python train.py --num_hidden_layers=8 --hidden_size=576 --num_attention_heads=9 --num_key_value_heads=3 --head_dim=64 --intermediate_size=2304 --vocab_size=8192 --hidden_act="swiglu" --norm="rmsnorm" --norm_place="pre" --norm_eps=1e-05 --positions="rope" --rope_theta=10000.0 --rope_fraction=0.5 --qk_norm=false --attn_scale=0.125 --bias="none" --tie_word_embeddings=false --parallel_block=false --init="uniform" --init_std_qkv=0.0182 --init_std_o=0.00455 --init_std_up=0.0182 --init_std_down=0.00227 --optimizer="cautious_adamw" --learning_rate=0.000513 --lr_mult_qkv=0.4 --beta1=0.9 --beta2=0.99 --lr_head=0.00561 --max_grad_norm=1.0 --warmup_steps=453 --schedule="wsd" --decay_fraction=0.703 --decay_shape="linear" --final_lr_fraction=0.02 --batch_tokens=131072 --max_seq_len=512 --doc_mask=false --train_tokens=906800000 --max_steps=6919 --dataset="wikipedia_en"
Each number is 128 + 24 x the weight over the matrix's rms, rounded and kept within 0 to 255. Layers, rows and columns count from 0. Numbers have three digits each.

# layer 5 attention value, 192x576, rms 0.0112, rows 97-186, columns 504-575
188112089100154111113145097092087114171142093107115112151142088119105162091107158123097143095116147171112111108154128099137106162100159143098132089155090153093102159139090123146148110115142137135102129092152095113112
106139157160136112111150071113156096109097117142104137129128119101113143110110157164125118117150157147132115159151130164113104084105103123122091111114116132122156110105145139154141100108104118101104149150154125160135
177127155170117104095128163156112146118109113154086120135144158106135124097119105124129081109114094128104164149146166119133165107158162140147112112148102128154148126117144118154148103113118142147102111135099166157137
141123124112155168117099121154098111155141154085126121084142133110124110163151150152115134117101102128102136106141169120108140096112112087107142151127126134092113175158141103128140108119146095130166105168163095139114
112099098104159119092138131149107151093112121096110141120147135125091123140135163116089136157107104144115151142127117085137150112152155170156126119137145090156096122079086133157168146136107130148122104137134136116176
121147154111168115122154133150151105151156115149154095092101109156145168097072158155105108138110090175115101118121112131105103104162104088154178133118118147166119115133120161132154113157186099126117111148096161089134
097100169119098114140158133137175139100121132151089127140105173115150155121119105097134120158150117139094088139096132120103155081158162163143123109166158141097121095102117128103103098180112164119164160085151137116125
150150142108144136117097109152148159095147163136123096123104090116145136142108153135133128094124131146111149190125096141150132088150113192111133151134169151103132125126141124122124161144110110124128163156143132112129
148102160179099124092112125099154142081184169107140124117073129156091108136084134123102132099137112120112114094108106158104092144125093114138126100113151117081133091102108134148129143125160091096120155150121151090116
089132129134170134123161154127122161084157148155112145102108138145078137105102117126163142133127160123143116141100116143157126148169172117142122115113117122131077108126108137107128165107113109103155119153167103132137
158093133143108174163119126107105119099121099125124158130129116098103140140137143087111104124134087141141106141118097077167115125106136103125150072077111121150092137153124121103113134109096120110165118140133094090113
139080119125166139109140129131121148115118148118163178136141106098126150123121117133134083109145126103112158139171175144116101147101156126121101155093095084118125131136125114101106160108106130149159107111086144138081
149145126135110126140139173094163110096127157144092081159125100127104126155132095088150092120153114187162146121135131087095120151147117076101140092096123102127130139142087111111126145149154108102101144163139139137168
103101126093070148113142167163174149151118162167133161124094140150103106167136079098110133153137173115123113140121131087109124139089107191093083156134110135132150114151116120161118092131112095126143113125137110149117
090137156180087099117152135131090142128134124098162098090141142114159142144119110127069126167139141065154179122078063120152128116117144113143107155112127145152110155116126154124088101098108137142164180126123109143109
133113131107118140107152104118133114146105147092125108100192136161116101108126144102181100153136133103068197121109088119101152096114113134145128082134166136145140110103101146142155097133123147100159132119133143151162
123106147138135173137103160105093104125120107095111142126141121138127163109107157138142109136162160112142144135116162118181114105093125116155135126157150121096137191142112167156141130138103123091151151134099121144107
114052087170157113132153140103111103103171144178119141147151112071153173083163118146113133111110120164128144138154105092097146124168083112105122120143107099138120152150151152133155114097144109100109163122142138110126
156081127142167094091123139105086157131170129093127122116091130111145159117143118109125135129104107088133156144124123108126152191185108103117119101126111147086117126120167126186114146161134159100135165156154158118134
112168140178158145083109110138146111145105123121152137128127115131135163137129160161095085128153076164120169133146140129138102134145167126134115124112147122121116137153140110170161115093072116126148086134137172138116
174091070171147107159151113106123126153126124089118153133101115082140112131167119122144141120172164083142167141126129154136099114141117174087146151147142147103129101145086127117147122131126152118110158120157089121140
184144141159129090133151100165097117146134103101127148135109104099107132160134150133069121121078173098136076097111139140112128144089109178126164088105163170166139128123121153152129082136122121099098150140107155126137
065139119175133100140151129150135113092116162134122112091130103169165113113139114185130170115160091147087160123143149140146118180124164074078160163124160134101097130103139120117146113135135160153125169161139123139144
091131100177163110120119151125169142141120123179143092110138140123172104101117091159126176112112153155122159119120118096169132118118154145092157123110115115126136146144147147164174128100145147109115081096173099126131
138093136143117131137152112097102107110149082090079168106074129144107116180175136088157163156152125114149175145145104101134160103095062173095138155134140164051105125125129184125131101147172116108116132081131170113155
129130114181183153120137104154168145128106125144147124102139096134108072117142114147122083115176093137151161117114082161129130123133109164131111092119107148135122099135107100136118135129155111147134139125088171107081
125139147143101135167119117133159132156116082092096113152120112091085103127163154124132091139156151110170102144118113128117107106091174075119135126143099113130173112126052170168119104100120159097108142109160163086148
142069177134114139133113156119116136087162102154117117131126150076138072108157132149106111126137100095125093137126159118146119161122138152140163145133155134107130126120159160155131097085103108151142123087114139167121
156145144174111136119129132098111153132137105097110139157164099083132112155107097122109122105137143093169136159158118136166088136088148158130098187176149106084151132119154137124124149122119111131094119092145158131132
136125119122139171147150122166098153138127163158114106113116122107172100146145132120173136111166112130145120115107121147115141142172107111174134101152103134175125089102159111107160086105156153095112156128138124159110
156137115168131124168143104146161075096092092159139155125188137115116108124139157142138101113150160170122111168147159112145097152137138095166108135088097106170112102167133084150119171150123172095114099113095119116114
142123158140156150104144124128140116100122171133153135146136102093101144116109079118107165103151092186099126107146116133094127130105154119122149148152089101100152105104116120128176154132137096080123129165146146099105
149139092169158123174165160138130110120099099114131096091152125162122097105090101147157121125103121138155115130123131104105145133101114106111139160094147140120149124163151158095153104131134114123113121133155129149116
126153150082142108137117126118102141136131110131088106145116148118137111122103164123150172108119157111129112148143139137148140125147110104103093105159107097077157157111128140090117101162126125136132145074131152121088
155116119112149135110151136146158124115152133116123145124133116114149092116161151156103136110148101147164120143157130151105117120134133142093109139127165092133116124152120141146133116139135125086130164147156161160126
110108124095083095105135155153133149126121107120109140118097117140116163168081090108169104096132115176094094146095139138121099112083111110115117082155163151129122105151153110114110151163106144090147161101156129161120
102130117124161098160113156130150098149095115112084099139120126164089162096131122116123144104111083120108114108139099172127108153097128134096106162148123094078141123140193116134126087112145143158094108138141125115097
174132145139094150146147157145143098147148168130122091129155138139113165109150079116153161122111126119114111120147072097124103092101134153161146122123146164106133123118122147163136157155138170141105153140106101122140
104131126134165103091142132121141085089120114135132140135112179095101129132150105167096096114156146137152082112092142153120106090118151113138129122128165128108126123126103108166119145161127117126125125126115146104100
133121151106099141140123129099134105156159130118115122150108122172110110138097127143105153095115138139130113136110143117135117063153136079171114156140153111148127120115105101127111166107162139102139148133133112142133
144111169126132132097098144114124164139126117145131095110118162146154144106092135110147136129128157122139150160110103116100110095116135157090119137132120090140112163123144142142137098104112133083122121111105141136123
181127165157137109104162098083145098117090147135109132145123140160098134161105146146097108160076109132112139111109124158152154138115087149100093155133156144162100130126142125159143091116146102124139126112140121120110
140074100109163162156111084133143141162141162124133154153165114125133112157167136136116125122113115116095124135119104151115132102143154138118094132128146160144126118107142129117100106115124099128101162111120132137086
154124105169103114134149127133075093146102165119112173104128162140125163098116106142106091115169125114130102123142095104098100137126132127135125143111110129090158123095090146168130125145106155145149082110147125129074
118161158099109124120127150120106080145142130142111098132097125165107120113119131134135143133147104155100146134093100158138146087149097112101135114140117095169132142110137144164126101157104139126123130090164118153100
103145109133169114151150116084121112142111149126114126109107124151160116166112103101102121135154173138169098172127138105157138133135123112161154182148118163160109110113100141106112123127135111142115114141130108110132
149123176116138123103105094125103095152125114121132145088159097137181100144146138138097162114101150110096144108103138108112132114097146107181109116151167127160152103151109142133095114161085137127132146179124158140086
125130142110136102183116107165087134132122147165132148154177176108147145110133148104099104143177140117121149097116136118129104124159155128136113103129137110162103110128096143115110142138141145116135123124102160125097
177149155159086145084116114145136112154136139149124106154118134132147073099117109136140140130105116113115152124120156166123147101132145092138087099176112113114098120117116171108093083126107152114153131147121118141128
142135090154118090148104138132113170137113111111163094138132128112127148131144160104084134130127120118144169087119107102149096119154154123168134138123104102141139160175162101138108073138093107130116153169139132112120
124104120115136154131108136141113098101114136115132107132160106142106159135117134122112123110089104149148097109129108132171093143092084191140099155174161116137160119098150118154150103136112106151144165135103116170090
127164164132120155083149105134121095109117118160168118144139122141123124096146147134099106165089106176138142136139146085109142139136106149121154148106119094156155114149093114120129146150160137142159129161102108175110
149101163117107142120112156113109115158139147123165125167149107116113136122123103135146131155125162096121156145129117110099152130123147148116147094147106136169132109134124156124160147135140132135113156110130149098148
163083134108145111083159075167127129093120109171126092128162132097141124124133117141140154102112150107105143089137152110129140150131150140124133156102125087131125137123122129148110107122140145110120158128144121133141
134117098125123152126125108126140128165148105129161097104103138151161162158171166133146175103157134112122131145113125128110138158119162105138168146133162146153177139123141146168151090114154093159105103086108146132100
155137111127091111130127087160104094122118133142087132137100151164180117118119150085161160119127146135140122124122116153103146168089088116102137125076121101064165121118150110149144139092106141147146134107122175150136
151148150148130110113114145110109106124105101124132115141088143137131133136148155139158136106113139104134169107170108156129102168165136139114150126145162127137125118120146114136108112121109156174129162102132119148155
142136087103131135106158180155147125117133137152102144135097105131160147117091148153157129137114136121128124153102108117074109105090140135090135172143127144201154130152142114133123096132155149158099120137104123115123
170135098095094134121099113124170136167128132120110130115109101148109123092091144104156141130127131152127114087110096145113114108103117174130164172155136118138149119121168120122119099142165103120152117137124143131150
106129155117108130151118141109112164147135152107152163117162144134095147142123135147113143094153150126096125110094165123155104099113198129105103179142140132081141150158144153111111087130129110137118102120148113133115
101116160078106119075145091114108114109143148153112114125143172116173157140113150117156089128134162173116158113106122103127095089096088133086157161122129081115131102144108149155176162126142104137103093081125090133118
155150091125142146159129115129157168160120128110131149095156128120131148120109156122159128115145104133108104082116139115134126131113149116130142126143123100139133131096132131139143164134135148118145116104168139151116
162121158100119122178142160133103148149142161108125153116138112104118121118166135081147091127107143154093170119126094149148081101166115130101155160139082189124182109145110117097144148110124126141141097121112146109137
103140143128099116165149110149166118124116110143083106117147157118115157102115156138117154131119146090137159169180164120116110175106171151084142186126139129125156099132098159104124119150128098117113129107150137147107
188126125120113151170119188159101150099107132139108130152164109147105124119154141105122104123136131155132072082112101141087137099150131120139174109091119145152165152148144158143161128134177093111154124105099155125110
131143161158135129117130147135140147131108102100123149144147154139151121131116127125099177098148131137135158129102138142115154120123131146163138140107120129166133145135115093113119110125145107096125095153110135105172
116136146138134141120116154108158146127134131096138122147140128084141136116076139084171148111093153098118143151102150108162104125141156165102163128135107120165137095157088162171138138158124125124144115152145117118115
157143095172097165127104148156107071156105129126129099139119139161103092158156143165134136153151127136127154080109117142153130103131162093119127147137092116140112120128118126155147105153108108129114144138166155118192
180081132115131081119123127142105145152119122132164149128156174105095115112130096148142139128107139074130101111116114140108095156142161140141125127160111111082164115145147097138111115115148095097143126113152188111161
129154083154123137177158130109135147143152162184102117106131161140098112162115107097150124155150143112129125114128127112153139158122132105138109135122117090156147101149158105101095142140099086163099115119102154136115
150134101121119115107129150108098156167162150113102125154130087114093119105128092161136120122167167143131103156150149153092104082163136104120116101144161139098074164114168102172129129124124118120106149155124181106128
151163139154126133127157135138125119093097164128129092103095103154161163114099165167088135113120144109152136164094124119166119135118168087135108091108139125145112126092141131167153152128108110126125135118145148111142
086142094104138115128122178127157098124114128112109147114151101075091099126147086127142103127113095087119136137107121115168129105137145138146144115147151118153137142136107128141139120135086130094129139105140114162115
100109126122115164122121158112092124104114142146077120097108136147152129116108107149157121130106122140081164130144130112135151092142127148140108132090142146116114131126129108093147100097136109105101092152091150155088
134115094115110142102103168129102087105125155109109141111093094150098144140115120155124131137169160089105122092130090142116166112107111129145114105157129113139156109109109106185121168105179126105155122144106106135129
138155083107149150113113085138107116111113106134144151137154139130140158116198116136111095148139092137147107097136145156122127163110133171114146133094131133177153155095082139137120121091112118111092098115103106105161
118142158124120125105090099129118145138122114152167137154119169170127144173075152138115172106155117119158161117107142105141089118097115070136119175093139103152123155094095097107123152144150116155136106160159131145122
124096121137127156091105108152177120161105099156161137144116135147127085134123113120114162104105110153078152128120125115129148139117077106169164097112149125154129108118122131122165116166096108128106157153122130151129
145160163084084161119118084155171124145132112100156126155128142156136117139102138144078151146096112097150116109149096143142096106147129113177117113151148152077120107140102085157101122143143114141148145141152141145121
138158084110181158115110140144135146096125164109141158101150128134114149090103089081134120092095131126086155127159149128151123133171153127112094117130126137138135132114119159159103126130128120154125109120115135128139
107148089140109153099100138100141115145162128101127129127187156140145141165095166158149132118176113117154120126129107132146121126133113142168135092123145107142161154102116145135113142145132129153131079098087129125111
151112149127157115137105159140114117173170132156151161151109148154119138145102138117139120113159158107109156135108104146144133143112106126079106128115102147176137166102153120145157100124083167119116098099126097123126
156103102102157121104111144144099094123101115133126144109126124155154146171136130152152135135150099151111141134118130122132095132115151107147088157165090081088142166131135164107115130138126085117108131133121164136140
169152065133140138153146106086131112147138140086098151134106090096116152089095165125101102146133153077148124082145063131154154094156117140142130102105150157099127173154115132141103147142151147100115164155160147153141
127106125105152113125140102116116139140136150158156142136168091145138171125114129143095141131133155100110105091096174148152123142112120159119147114119099169149108159112137147110145104131111108104106126127169143104108
109178101137148160118168174152144143127153144103086113118072138122104105107131148134156096125115124159129132098145094141146163145147100155154135087138145117080167159124171161128132145119163116130132103135123129136117
098132149120149124132096108121090130126125142101158165160141153116106108142087122106160131135120142115112191116150133094105112122150164090091165171185126136127138114084113131092146128171145135110098148158130133147112
118079144136159164147140092151115108150109145122125106116125146131081107116145136147131154115108124138078103153103128137163141114090138128153163171147142178101141154121114189172136144161127148103167158143100094103093
140110092110148105101129117115120152167170120186164124094098103097153127147082126136080138159105135119159169135121151115105099120149130158127132096135116121122114108126160145133173158130144141160116111101134136102117
130118164164143107185121165153159102111108175116103128123145122135152146135111150163139142156127140125130097121098131100087118099146161116113125121156136129112151167104151170108134139101144132136140138116136095154155